config.yaml
vocab_size: 8192
activation: "tanh_gelu"
batch_tokens: 32768
Each number is 128 + 32 x the weight over its row's rms, rounded and kept within 0 to 255. Layers, rows and columns count from 0. Numbers have three digits each. The size before them is the row's rms in percent of the matrix's.

# q: layer 2 attention query, 96x96, rms 0.173, rows 0-95, columns 32-63
# k: layer 2 attention key, 32x96, rms 0.165, rows 0-31, columns 32-63
# v: layer 2 attention value, 32x96, rms 0.15, rows 0-31, columns 32-63
# o: layer 2 attention output (transposed), 96x96, rms 0.186, rows 0-95, columns 32-63
# up: layer 2 MLP up, 384x96, rms 0.223, rows 0-51, columns 32-63
# down: layer 2 MLP down (transposed), 384x96, rms 0.171, rows 0-51, columns 32-63
q0 144:108095152133082089164126096174059111076089089125136133110158106102128164141127078197136157137146
q32 079:160085134112141131135129116103110111089093101116133124111141167108117101131177127151154127160159
q64 108:098098134157127142166092143123105135116187188110143132117094117129171127121121152169193115112097
k0 073:123146096084201151133082165122186142146101089094149096169097163111159110110080099095135141107113
q1 133:117088145113078033149154077160051115077148125119174122134158118118147163148135110180103129146154
q33 066:129157109129147128114125109092090099133121086132106115122141156119114160107183143129167105133082
q65 129:121139130227102120162089120092093091127161196147144144144119132120139140127116160130168123098104
k1 107:172055164144060109128096124175112126100102070142147086136133102089103121169138048189115103124167
q2 107:159064157111110088130175068142092133078100140141125154104156124107129172124117084190119186114114
q34 100:120084129098132172118155140113186069092183128112141112071111144093141057138148101164150097145122
q66 099:132085117126122121190087129103109101129155132125122158107132087112162128105106137174163095133139
k2 104:179113170137086146124134131141116152119098120117073086098119104114068133148137178143160057126164
q3 099:114083115121094132077133162149143130112071117129146114130116150123040099127107138097110120167189
q35 100:080188143091172153110118164080192156124106090144090099066120198134131063144145097185105123162129
q67 126:117130088116162126130110136166133140164088080153160160140157120147116175101090137092086149155147
k3 095:148123104148134113112162161131098089073139150115118164097150145149095103089089119131107159142138
q4 106:126149175108131094143108103137083121091147120091111134124164086110166122166138124175111119118180
q36 115:216147135130155139066140125119195109122167155147154134172114089108127089149122073084090132095124
q68 127:189137171136088147122130098120138103154168180117119118153106117087154104168092141153148107100140
k4 103:083066148136096141127089122148124140174088101072085108184147105077134157170122147143162059121169
q5 108:065141120156153085168167146116181067118141109138192118124094149146199136128117068161126192113073
q37 074:147118090161114171149116166111120055104183168124156120133113100145093077102106123156150168148105
q69 082:115097128188125132152068147058105084130172165038138115182113090133213167143125122150154117144127
k5 098:144180108154126150136143135116090168139128144132120128120107155178100138092105255100131068129150
q6 109:128096153107149087139148110136163085101120172136166135135154107079169124130130045188112151133084
q38 106:165116127160159122098136092132165117126161173096154106151129152113166102148115140100094103098117
q70 135:190138174143097125109072084126137123148188191104115113142132122111142094154124116166112103090181
k6 107:151074163126155103157162109163138128082097124096136121056130090086110108161180105137141172109072
q7 098:138104095134092112157165111174124101079082153188162116110117179119127111085068095135158202141078
q39 076:125085113141084097149181106123087070117127140112136115110096182132185154099127161175112102174147
q71 081:107172109109107105146152161096119139167181153139145140081113131155186144123117117119156154104111
k7 116:148109103159109153060188149093140091117141159161159064120143105203103104077099137138088134206151
q8 079:121141102137104122137097150107150168186124112153106086113033120152153178097092101086178125143080
q40 089:101127109185045123122131166103110109130133116136159089107090150138121151104117164189164100179175
q72 117:064168105123129182117163206126142153131193106154159135163098142149082137086107127130186155152066
k8 118:137121059171118129057174092111091095134139137136139091140098118210215136061083143121102140119179
q9 087:186109080112203149072191170097182137146138136131166194142104120161113115085109118088115131104120
q41 115:108116123119131119165115163134107147119100125158126155151124146120102125117144091102164204133158
q73 112:174152085148124121115152145138050104119133079144139121108123115161095117079146082141149153161108
k9 099:068101134141174133127150139143124190174128126130129116147097095109126149186189114144103112114063
q10 124:107085169071099098161079093154112169117089125093125115083162072101078154177186116134089058112156
q42 102:140092146108156129134118071181147155134095147131147177141132103074098144157162118100105128068136
q74 139:139104173158110147101094101136123101171163146103074159116183114084101067161153114086077125066130
k10 115:089126161100147115140099100150123154147139116115142201120140137075124128199140095112147143041088
q11 067:164105086133101152058140120141110162166115130145133138157111157165112115101116158141104141133119
q43 084:081176123093142140143137142128123131141169131158063113169104126110115112105082182099119084130156
q75 096:149141108137074180127172118138122095060165111124185101130073156106144083088103139213124102140098
k11 139:156147050131108127093098136086126126095131137134130077125071190204170158042127158139130118144168
q12 089:133111112089136095117131138152117227175157164109100145111146103115103133135112091128088163114155
q44 095:154106089187110149172119096182158145085056121174159141092071144153126139100087131115072156116137
q76 089:101136097175130175174129133103113089144036048156111120138058140140128144113149130144064143153127
k12 114:141134046114113116135105158105108092126164156142163135188140155192153126038098150060129147145176
q13 102:107154096062119151095142135095170106137124156142087114154122137154156114087110103093130174151097
q45 109:109130103128089127149138120112121124114147073149107132193117156169195155084089162138170108159166
q77 126:046144084073153113129157178128146185139136107139128163106107108168154185086147145097117155154170
k13 086:131117133044093143147126117156091122119094088177110205108160181115110121178172111144094127188135
q14 083:104142116154128137079140128186102087088083167114166134120119160110104192155156165132201116154117
q46 109:077156120111096134122138096121095167178091092124114123131098124092175126135104121119120087125097
q78 093:187193110083082200075113122142108166152147104099103161187113136111093086121122082088085140111122
k14 091:130114122146198114112158120110168091136073109070090140067124100106126140199148161117174109129160
q15 087:128122140119116103161064155160081137123158063124125156156164094132090147127150143115167123116219
q47 105:150125142071185148091091121086135122129162109123090137135149167131053071153072129058088166101123
q79 100:145178178082127129181130128097165180146156124087058121122119119106128097135191085150138094114070
k15 105:121177106126155084105119148067146102144155120119110131170080130198187176078107155148116127146124
q16 090:076129120139095192138104173136129198135204097148116135118151120137139112133120151092103135143086
q48 098:167152123183089126120121109107141123120100125155166086077214132149160151125132134123105143141133
q80 086:127103141096130152103116113088149095155213154141117106075145189108198178172159115103095115145122
k16 085:162157171162176142210100166152108159091078100090099173147154114130132068121154132123188132139131
q17 080:151112146174138157120149118121067091103096086149124122095147125110149130147133167152160097144239
q49 098:093143120145143146143102112114085149098131074137107064120158118124139152108111135198157102169155
q81 108:091142146086159093046130186142131161116157089097114141150177137103078084111155073191112143155133
k17 091:174109207093173158181140135120120121171120116119130111072144159086130161133101156083128099110119
q18 084:125208142142097061214092146130136097125162080145102126159057130122180169149104136156200126107095
q50 097:162143144129088104157179080139056195093110162118143119107117099119152150130131163154157099108124
q82 100:165145140139101095142094100095091204135168155111146101148121118092141149135102135122073089102081
k18 096:133114077127195150125157148158151053128088143148155128117108162160085095103140126140122177144060
q19 072:136112139041112155075135109117094144142110176107147191129152139120165124183127186112083121104145
q51 113:042116169059118116188118087123111142156143091114075126076104181095120156151132144120146124151157
q83 093:090177145112077105151103093111102069161081131147082109100117179106112161163117147112159104140170
k19 089:131163139140158127180127088112113184096138130128149144137101146179105166148159138097179064075122
q20 095:139143155151080095167129057132086108118120157127098144173161099108103093140112146200149138154130
q52 108:156134117111138173142096093073098110102119139122122110115103105134158172134198165220137120156143
q84 091:144092143157061137107053104095141092101177128121105129092103171104099116136136174137096144119198
k20 088:177123125133133132119149131123168180160137150144122093128108093157155129086139120081144116117091
q21 103:143084155149046087164144070192124125146090169146150126150129062092163100160113103070136136095100
q53 103:161103112158103111180031098125077122126120162140142151192154149114145106109129151141148151123165
q85 105:180077156080131156126102135125147122136180115153088136139113108095116067150163166139161104086132
k21 102:144111082152135148068180161141179090120144144114153219096088092141114157088155132103154173097070
q22 092:157081121176129162166090141142141060167145174113205134122140130163095142119192123126152101149154
q54 091:141136124105168135117092118147145112127160103100144100137114092132095140119125115106134107150136
q86 094:107056112147154106171134147134078090191159113136139114143168137116120116122115094145125137119194
k22 091:153141088064136160164142109117095127105126064152140081109112179126107085085182143163134157183103
q23 084:047068113109097082164143166167117092137149102133134189154136129117196089163129138127134141144067
q55 098:123128128196239151090131077086122126133102134096167095134146135130150139141167164115108103110117
q87 106:177131188088122119164087078102129078142120083095097116113141174108083127171150165135127110106132
k23 103:112117102141150123170117219109115146114127126178139143156080145212157149064111099098127126201105
q24 095:195170098103121123142181169137108123154050154168069159079099140127145128095095078133145191146067
q56 096:127145152103090079114075141136100147140145164102151096095116105162134177102121147115146052142171
q88 081:102195108176107158207131113063159142150186131115142099062098147131144145120115145103190090168140
k24 086:194033150120122125126077082136141124129067126063123169161154129128073103187158121134075096112111
q25 100:122137094163120176169142151144139108107152142169145093100123182122186178102106154064140157148123
q57 099:100146135141131157122147110114142052107088127144146121097083151146110163143109156123067049155154
q89 104:075122115175144155124177104145101075088114099156105112107115141176128089131086058129086143123045
k25 107:105072155149141093165100149110131047085097124109162111191112111101087174136137135145154122154150
q26 090:146123133188164108148081145154119176109131140093157144142150113097135146139097106127058120115122
q58 085:160130124110136181151083170133091139159136062094120219150121047122112154162136088061124117098134
q90 110:138116156115128134134097123118123165155160181122129113113130063108084129146175155087096113100133
k26 096:089151093139141162108164133093158147128123131123119127138092167221196062115092087156131191134112
q27 094:175087172071139132093152117135087122081116033099087122090168135084081117147154158170170094123166
q59 093:182115114131177117158091056138132082121078067131133160119134173122124114143136146135117140133125
q91 099:122105134122147101154086153092104130102180125110128127026120174111105130148138167109124124138174
k27 099:145148157110096136149148160104176104124183125143132078126146182177119096112141160119104100135127
q28 093:069135102124099143180115172122153083152172160149147117169080092142155151101154153104142129114122
q60 087:075137113145197130140092079073175112164088105129115125122091172126142130120122157157152120150164
q92 098:100153102099172152036136135106150125134090137083165116148114075159103128104135178084086081131139
k28 095:125051099161091107140096190109158149119135115155085137076125089082086144131141137105187141128112
q29 084:097143068105142153090155164090132168176163187160131171173116144178145095115072181018118130147120
q61 114:102063110125077132123178167158112153099183204119135130088109118144127097093084155116111126150114
q93 091:148149109117113094124088149115156160166152138122123046123122123138161145096105170127108117147136
k29 093:128093159119095115171120055139108115146108121090087126090056058145146174155127133135114119103158
q30 097:159117152145073129136134034153188193145158165071096133088153131109127124130112168157173113119150
q62 111:217118144165145116093130081129154116099085137111108091183161198131090109145143142172094101124130
q94 091:120114144180118124189088151159121155190088151145063153139134143133178137134138082096114121106070
k30 093:126169152142167111087067139133122110145129176117181140125167150090118140163124107113114171112104
q31 090:176127140124206084127159090125076128092146204113064119137164142103122158116134149118144120141115
q63 096:183181166107092108165111078129136113118104137079102178099091211128149103140154120070098145102158
q95 096:137131156189051171118145134137110145153080132165140084128125134146101116124098082094143139133133
k31 093:154117106126146114113166035120125138110110170188130134136134108153134153171123096163107152154125
v0 101:079102137049141193105120109160153092179118093140142122086112137102142112164162120094135141141145
o0 109:135107084132043143161110086095134138139116137113147091180156109172071122116133104133089124142092
o32 084:155179148117200058180147127108164121142144062133135150143109140097117082176131126153151164176145
o64 103:096069153125112124129119153177115207151123122113137118129138117168121173174137135103147113091134
v1 093:101120141116153141112149154126124103076091060145143111121143107143143115133220096089157169138119
o1 094:153124115091163153131075110091156165166138106122101170117098169128045052175127155191099100158108
o33 089:122098170128124140142124135114137162135092210045145173157180139123181135159131109115100119112141
o65 112:101144157149060103119170120082094080143195092170145116150115032075103121116145154100171165111101
v2 100:194144125066104078109101162140159140146182121116195137114138150133121131108108133139102184121111
o2 100:091127138109185134137162140133112125060130158189151146137124093156145156125123097143119131180075
o34 086:097087084182068111143139205147093121188120129161110134181060133105165120142126132072158085186178
o66 115:167156117130079069096125168142072178124147097094135105125128104119101099181152141122151203133089
v3 096:172116115161080098151123157176150119150109100145095098129100148104111178106111110125145147154146
o3 095:178134101111153210121105117122081143177175181081155133082111090125120119153160183124102105152126
o35 080:126131095140149074158129135088128081085095134079131139123139136102092123152085101128145190111175
o67 104:135120137156048133109192074129172124117164172135137114141098149091145183089151132134054150154103
v4 094:124109122157105099156110123164079110176060098130129127175179068117179163127075081134075112121143
o4 091:086131095196111135135132115117102105087144134123127113085132125129145123166147089156142117104155
o36 088:127137162119132147109124187059148162091166097127100104122133099154101087181087151123173136101101
o68 104:103142189119164071103102124194129082171110115177130088143160109132098128142093063098108144110144
v5 107:152141132154149161178105096110154165176147091135058126119147093114185200126101147066176145117137
o5 100:165102167150175157110162177102139200092151122070124093163167165098123128151161062161125110133083
o37 084:106142090113073126148140121108149045174127145143124203109140083126174123069115128072126133187124
o69 107:121138076119164097165067108148131166132118108099159154170081147147146174201088096133078085084126
v6 109:125075126124096135147113130119107110103140135145136067144171118147133068154142116200109138128130
o6 092:151149050117160105089095064124132151154157115145117201139120123083151152124136120119074156089151
o38 091:061153167107105166156150190166115115129142153111161086130088134120114119134118105074194147146094
o70 128:134115184163123168096172166092121116147134103167117119098125130160156127150110139146150143127127
v7 109:151124115122163074173137103167063140159104146188112116109088147108144229141156075114116113145143
o7 102:079119086099171140089141172084095139126110121125191158139153139152073120138134162114136090075087
o39 084:115147102130081135163157145172141190093125145148117075141176110143117117094083086139101179110137
o71 133:123126099149129116189125062147151160147100110129135116164109154117120125193149064144130131156165
v8 097:097120088097164108125144135151098134166080115132180126136085104126109148120105124135093175151129
o8 103:118144139122107116163102132105164079107160121186106115077078101112108071113082074119131126147133
o40 079:150136164086148137119131099120099102131144104106116120179145123101138181121199119118114078153129
o72 118:110105153160122147113103123168137175147130151031140096134090148098143094091112147129134211103162
v9 094:157085130051159129145147097196107098168164167125086146095103105112132147129078143182132169142129
o9 113:215115135114072080129171154086132120076093205167180142168131098165114142121092129133189123146153
o41 091:128145187133129112157087114149162144159175083159096149103166121122095064119180073106108171210119
o73 095:101072109108185129108102109143072141124118104062154121113122194103126147153116135157094094109154
v10 099:114160144066108079143088166070142169121200122149167102156129103137117137129094157166103136124080
o10 086:130132097153165151170068133122088101168104142141155079177142114104139121129185101111124104122125
o42 081:162136161141116131117092117149127107093164110147084124075155126157124159129113135122126141191122
o74 119:144184123117153105106165132120181145141182094113162164126138088206171127093038160099138142143139
v11 100:090145130153152039166094153117051135217117155108115138183169156107148132163095124140171130136122
o11 101:113210137156120130080121175134090172133150147145082134100122085110188109169111158115120109083150
o43 083:155073163053139135148121128139178099131159098103138130092127104073120134142129128100115161163092
o75 122:128207127151199135144104109080163092164132121110126098149163185141181150090165116164156123074138
v12 095:201138121090145082104136116141112085173179112110092153168081132121091145150156134096125171119140
o12 093:138181114154130160154142173113148172111140156114163139051176093116170132122115108117123115040141
o44 073:100084072146140109115132156143132082165186127170084106143109167111123155124134101129168109077099
o76 120:145150114129182108095084078111111115158054189138120127169132109035087126164166105133125126121119
v13 100:116057152082145109116152119136134078084121134151144093183166111128117145116190105061170127132090
o13 093:172153137100089204131136100160135082136159089103119100129133100089186159123085159158064203147163
o45 084:078129152130153088147190088159149118102086120184079134087137201126096139127123092092131106140158
o77 118:139128130127094139083115123088026138173122142137155120180126116153089151075148066148107092146123
v14 091:074154152093044120141145139106160106189064157142078117134073122117085166113205190185139101152128
o14 088:145128087115135169159106101181143109114112163131067177140090190167231102144140106112103167139117
o46 091:128163139157175136121089140151147175148172108131153163161192158100081090192062210089137100145121
o78 106:163135092148138171088173107137074120168123136108169135100118084090155125073171162141097050150109
v15 100:119130133088137208080142192137121158129113116133050123165141100084186128114118138188153100120170
o15 089:099143093132079104145103167128172165133152113060125131121141107124114131142144121176136154124226
o47 092:192104173135130155150152091137125108142129134163128177057086128120055150183080126066121097134072
o79 118:103110101156152116105114150199133072145142128157088133167143108098198126173165121132134131097072
v16 111:125134112195156115077161134103129103124183174114141126121097174122140127127136102197095136141153
o16 102:097133116110074121154132224131131124137104135151122124160148095140168121145136118103178134210164
o48 081:140179157121206129118143098148110198080176166100129141081173126133126154125109162127128069133108
o80 122:134112132130085151147145112098131146122106162060128139141103105097125115170125103176053112170130
v17 093:186113114117188249154085132137169093150126219124163096110145132132112149155110151113085128119118
o17 095:071193152145088066194090151163124121066173045149104150165106125154141107100209125191148087102101
o49 080:129056128205153119131158171155094147147102159105197118120111143134139119108094127144074077195142
o81 114:171119145093127189072138123149134151156065175117110106088175125190110144135132098114066137090162
v18 097:096099142138101161105124155155119132159192164063172136153106155145076136134130182132150066121175
o18 092:068205122110118129109135160102151142132098117145149113158125124077127104122170103226081141120140
o50 081:138100151120138109150143115078137146136139172092148129176130046204160113089126117071132140066127
o82 134:182103110103099121180100075156083114165177161057104111083108141139121091126122148061132132148099
v19 097:070139099129082115154188093172047126068097118187116140143159170149126108144116127100123140136163
o19 100:149150081132170175127091153136128153126148087137131124119145144077145159079110088123102122107082
o51 081:112088091111085130169090190156124112204128118078163138154084072136110103153156165142189150173153
o83 113:099165125147146131108113120090109122107136152133132104127127098162128131149117100106086091082110
v20 100:151185127136145086144136139152134087055185037106080141086101158115135115160156100116168132126131
o20 089:166062109104066111095046160094052126133101198113183115145169132123190132104142082116156150123098
o52 085:124173148112166097125105089126150167073144087098125157030064147145132093177138148150108109094092
o84 115:150164129090131128123191126078133111112120096117082089168111104110069123093155108145146122121181
v21 107:108167118115115101176127162162139181117095175135142092130136112139177165120135108082149131115118
o21 103:179125136101139126101184165090134104158145092141060123125148096089097131163121079108182129123094
o53 096:144135142120127165119120053114123186110132147114066095148103153138126121073068135149129124114125
o85 115:129142129129147072198134157138092120167130128139197105149139112131165148089171136095096138117196
v22 098:117111122184199146121149143094135123215109091091136083092128128112055129123142130152148122122121
o22 098:080124134191076128114185124154124154097104138125147138106174109143193123170152181141136097120102
o54 088:155151143082130108168101156129179138156144145109123163126105067151092137088152149138142159095089
o86 100:116090184164163084110176116081079107132112128105080141154143177114158141169100156125167160151140
v23 100:107142106107165138101182129091117160077052200109117175164078166134138143138144170089149103131095
o23 103:125059101167143142138124045114159135143182086152152159060099102121158092146115162164098135181155
o55 085:131123182083102069147144117154075162154129155147117128159203111152114160152114123080148112156155
o87 119:098177086155140108130134133106124158149108174124126114122098150171132199137174116138108111073108
v24 100:127104117115149073044205153139111147159160131109133115193082078109126156112167128155063121133148
o24 094:094111133176054172113124180150155141121165117161120122158065134142083116089078128109161134108130
o56 076:119178189158158140082149099139117048129104113127137181120204135178144135165120096096098124168169
o88 117:093090121085140153118122116092107112125122118031110099165200082096153182175155148151141141120109
v25 092:122122113105086101130099131115193160159192143127170156084077109131133134118117129106162082111221
o25 102:096100115120134095204154144108131110101099115108103128191146148088163150132094154144121141215136
o57 094:124156166136110127062126104045120168128175094127102116111039129171123143176156132178121172074085
o89 101:110135121122093124156142068228142138147128159132132182094121131112102142092108132083151150111155
v26 112:077091143092123159145130159128154137115124062148098150067121162110164141156154082146091141129093
o26 094:146174118113111106148084150136103113118139108108126123119128131155113155183127145144173096122157
o58 106:174144164079109124107167102106152143170114144106133134114110119102098088148137142079086067099109
o90 120:099043100108143164131148171118153122114138117211112125110084155095148076146131116203131139170094
v27 102:211115123119122104095111095142137099171166114141100089186110100088139134126126163183078182105167
o27 084:144117116108112143111130189156077134109126129120191132172137125141118099136144106113186083168122
o59 076:110186164130133118119177084147132097115089120131097078107151204177156095111117109133148125157133
o91 130:132197141172122163101075096147138113120096131103091150159108076067090170148085150118144107011145
v28 095:149098116145068140088123147164062163139127164122111119017114137164159150132092157134191117138141
o28 095:158160083116140140137154116078156101083161153169074208146132106111056152159106140117103142078144
o60 086:104082205183114107125149148122129148074087114098107121130138106142119168065128142092108113166121
o92 105:129131064078160118167125150176119138157109142073140090102132133156152118099116117111183083142089
v29 102:137192127045141155145200074099130140167078174103086090149152179124145082122103070136141101120126
o29 101:169120098137198085139193065168140158118104114129167142146108165183082080126141195157092121115118
o61 084:100156111135144120129066100189097099105091142171185161130185166132118214108137145101130147115132
o93 118:122093134143085129148146150120152132183145136113105102188043133149142090143146075117104135103155
v30 106:171120116118127127170110148133125095160128149155041119105182192142077090120107099103134132128105
o30 100:170150105126154106084150125152116143128144129109166203142063126148090144149116104095105137178140
o62 091:115111136078164142141121130155112121142097126182116062117158099149161112104095141116135141106141
o94 118:102082191150144152138129145108162061143127180169095126191193166133150116126134087164139141189112
v31 098:064176137051139133126163121118129163125163151159121136143169086134107095125111140140078158135153
o31 088:143142122170155168107097141152164159147112157107153086174081102121125168218152130100135113065096
o63 082:117121147122127104138158111160152098138170095118136114075166167156101048144124107129105137062132
o95 120:097144096133168160173114148172067163140152133145115129122180094105173136102122137134099107161138
up0 106:118145068190167123118163109116131162135123171063150121170145140104168143082175125094167091163152
down0 097:118081136095101121159124091111123179127063156175097078136142127137143097107142117106168118167075
up1 105:144107110092141126014125199134122144148085130176092129148081108128133199167169105152117164135084
down1 107:148094088117159091102167105142129112159050147162093151138197105132131086145159084137138054171169
up2 096:117091084179158125147116179150066137124103116170157142146104051107144103165094136155128105127085
down2 111:107081122127176129118169170187100103120141090169125142081137135131134190160110080085112067154104
up3 098:145129162173086152096136136180126159083112100174068131138114090135098161098094170131140108137086
down3 108:167165092127129139153085126095207132162099114111151087145181140118138131086120150093117195090094
up4 111:120144114175165111173129151181126105153123103133140137139143126102111126120137141146057136134073
down4 100:140135087124089134154074150148192143104118173138099125114089055155120118160096125063105143104149
up5 106:095075121147121147110166119137137120165141187187128132078119110116124136130166108082122140169156
down5 101:171152124112167165126105062120129156099105134120114115160129111135187106108121059074118143178148
up6 086:130112049129151157134098131111088137082163157093123147134164149107126078154090157088131140184083
down6 096:097134122145130109113132132109165112197120133178137111080125140128129156102148135177147114017104
up7 112:129197106085025111146121149178146163110097148157148134101124143129162148104143154157153082128133
down7 114:122129070128102098096149133138151106168105174153162072100178122110138143158160120105129153188099
up8 107:138119081106098132139170088107145211150113112107078140103164150126112160138102135153119141121089
down8 107:107120089123150157132162128108091091149134097181198132113142127142110067115181084135129070085078
up9 100:101168076168130100077109101110125149107162193101179100101125183136127112144125145132087140114154
down9 090:147097163091114162156103138121146101094071107113095153174150117106075136130130127184130092067101
up10 103:094182112131105110135118170108175125096132154131094146184128051120108183137123122113081116120174
down10 087:158117084144119097118045130151128199130132079138125108097155221132143084119148174179160095089159
up11 092:130114165143156113134145178173159084127121115176094099133142160140114092120067160148120123202123
down11 092:164122083117075069132171113076149123142114178169105176152116109146049138105144075121162149137142
up12 093:122146141123180092133122157161062140076103137166124193142084105143173135121186158137110172110199
down12 096:126143094172135113147114195127120101097135104146097114146174056163123158098136161084134157184131
up13 089:143160081105184171124161122130114144115118105179096098114128110206109140077154074162082099105183
down13 090:140115180194083079122119136134120173113082168049109160113111137073171145127150122063131140102122
up14 103:128150155115120137126163140161086076156162139120132136124097125191097098133114164126181177177196
down14 108:098097122131111127154076142126117123162172177134099195133174124088135205150136113127168117102122
up15 096:071103149123097105112147184097178058102185118119092110094101178135160130085171108154170158152094
down15 125:139115168106134088144142125058153083108151085147112123116143124131154156108126067098191164228126
up16 104:122150100162093142156175120111200154117125097159094135080131211168126147125116161171106154104169
down16 097:193132137113128155133115158165112086122165139153104141145094094080118141150124106154137131127159
up17 096:080160157127113097093100188126139111120161094151105161133135121218131157155125183117111127123098
down17 095:151073125096157108187174143130159133109173117117096121134142139079122136144059089122091111126149
up18 098:095126129092120094177117157184099111152179155088159068125150162152165128077125171122122124110070
down18 095:169061106140077140130087149095130111130113201177096161141124128116109082102102135107153109134117
up19 092:103119168107082154163113156129184151114162120133129137137126109158097154193142127102097181148182
down19 088:151166112171067187075109119138095159147155087153135125133155100126152119114201131099127104152139
up20 089:112166149122133131191119149089111157132124140114134124121166158077197140083157108109123092166140
down20 089:215113144101088111090140102119118175095147157128114132094133131093172114145119125155140071045132
up21 098:109143157077183067180071156132127141099128109158066124112114109192160123203132142122180166126139
down21 095:142148108104156096086107118159115115084160111141117162110091088125117133056106149027132160156151
up22 091:106139126191175156116158151044065119153143091119137087169103152101150144150156085112122140131160
down22 096:162132124151073133137128085171129066165150114108087088120133120147201194137093131204115146124108
up23 106:162058133126120101108142140099136090103100119060167084112181081150116144130121109160175096117101
down23 115:135108135153088091130086129147086205169117097099186078136140092087190165120171089151129116145108
up24 093:082088127148067156087102110097124084171109138183081147159052089152179139116109129133190112082121
down24 090:130072155153098146141155108153127150176121175130118113127103127110122176094075099089075074167125
up25 098:110136128132116223082133119174131125149130112107192086110138152128159102131090084061162124117209
down25 092:172153103116105135154164152130114119125152151022127134101100100113138119173115184123155139056147
up26 104:131147109124107199148184148197181161155140153076158139188101185128121196071095175155107134111151
down26 104:117192137111097094180171134155111137071135120205100134150156115133121125093064124119069114187107
up27 117:126083105155086148105132187152138136141130151156113207092121116115131118101115129116082071139104
down27 126:126117128104092154187120107147153144079127122181110132098184167087099036106113090141120134192166
up28 106:116107094175098150155177122087125133167126129120117143122148094047099169092134124157144122144132
down28 092:115138096127123145092132104148130138178130150111169119130022083165143108134168100054169113101142
up29 092:174124160136075166149184091146162103126169099108182046081097146125132097152139182140113123135078
down29 099:081164125136137147154113163131158154116065141142138184122190084106142084085126112131113160168160
up30 098:119133086084095162141085108165062121150132106141156062079156118140116121143150119161154103169089
down30 095:152129175132096132160158117110150126139152105018112143052107178123112149131106108123054179090140
up31 099:070115098121119109147156127104072111190135134094107145106151106095147125127098117098082084106080
down31 091:105094093111086086129119111163154107118101177161142137114085112117137094114101077101137166159152
up32 104:122094141110172130154123099080147140129156120174128143155143162129096181111139179202063111122128
down32 106:152126116087092099133093107169131175112131133129151124153102070131157078136077104126181144173141
up33 109:087145114134143078150180116122119063108187147151153147142143160164195151131157138090142128078152
down33 109:145112154149142151115187119200129148109155177191098102172123070149090129140093111113162108135142
up34 100:066084173137118149156146196041090125141170115162179088130146170150178184131107115112108164131147
down34 094:113113121075182131120108091132106070148128152110119126095152112146108154137103118082123089125096
up35 112:120222145109158133062169169181134111106167122120146161202125148178073189141127179129136137142118
down35 098:116138123120126094105098190111131104129145134113146126134079122070116190151160112109158092192112
up36 098:150083078037082135099115160143121092132119154148153110102127167140075094152125102113134139162148
down36 108:116135164110114178120111146193132110109100161037104134109140126095115145140135120153142106029081
up37 093:097158096092074160136075108148170099169188115112125110103101081101201132092169136087145107103103
down37 093:118133183124137166115069136091109082154040110089126115107174120153121048140114063170107165123121
up38 102:111168136121106140103181119191088084148188072122185136107167108154156078072107122144183104097142
down38 101:139147167145101139111151111078147068100150128136144126122109123205116094083158138103138147248167
up39 111:081188072112078098111091119151156099165074119133119170159114176080108137081091154085081112150174
down39 083:142087178151106111097130082089109105104106171085122061154182123114176158123117110146098142190116
up40 098:114153149151150163074148135117110124121173148172105125124105127123162114131132183136150140116106
down40 092:136128102125116179177215155106118154133112111151119109085172126154111094097058113124139220194158
up41 098:093074148137119108128161091142144144110126095131147138131132102154100101128127114140133097153127
down41 100:141102147125115119105079130175085121131082128026112099123123084136075170118105138133152085074075
up42 113:153160099137124150163111098118116143125188156092151080179147057120117096144108148112127170175073
down42 111:082094125123145144065167118138117171175187123121138135132139137103143141134127097198071177108109
up43 109:122133130131104097124136083160075134112143131104134064150160111150187167139094100141119097166151
down43 096:205105113180131156116123172087083120102109133173163127144123115176080131128104179085153163166131
up44 107:134105101105116177132108197161106155154150094177130131104129112094131127089181126117106040168115
down44 104:177083144120151090180123105119134114111181124149134150162166105068118130128140109179095128137136
up45 099:070109132128101125160160124095149159115102173160171148108121126121126101137109121138096089113099
down45 115:115115102166092108164122126123150190144177114181178165128144060140100051104161168130075111097146
up46 097:139148149096112159079157058153174105168144137169093087105156157086104082115154128153162147205203
down46 105:153111138114148068138048133160170082160105098108108159151126165150127131110132151109055128059080
up47 103:069050095108203142112120130102152126087131068107176105138114172135087089166080130153085154086151
down47 124:076147104169171116093096162123110097125155106180137129134112120106105059120136092115127064160124
up48 105:115096144159139088175153124086118171187156178161141129069097146159173101173106163150144140150144
down48 105:103139096190113169095090120158138105131087151158154096115133165160122161081132126135111093098160
up49 097:130152069135094102134149098110177171130093136109144152182084078084125172151135138139156095123195
down49 092:179126157143157099096149087133075118111106048150106130142101095124151172121124082098079118134093
up50 097:085144114161110179145162121117119113084097090138125080161118174091094098138065105135161130133150
down50 098:115106132119129136112122101138172094104125087142081099163060154142107138075131063121145121215125
up51 102:135160157153165145099159173164094108136149129140101137127145154163111116062116145118063094135137
down51 096:121141115122174073110121065142140178156113130114140085124134134182110099153083187130129135171160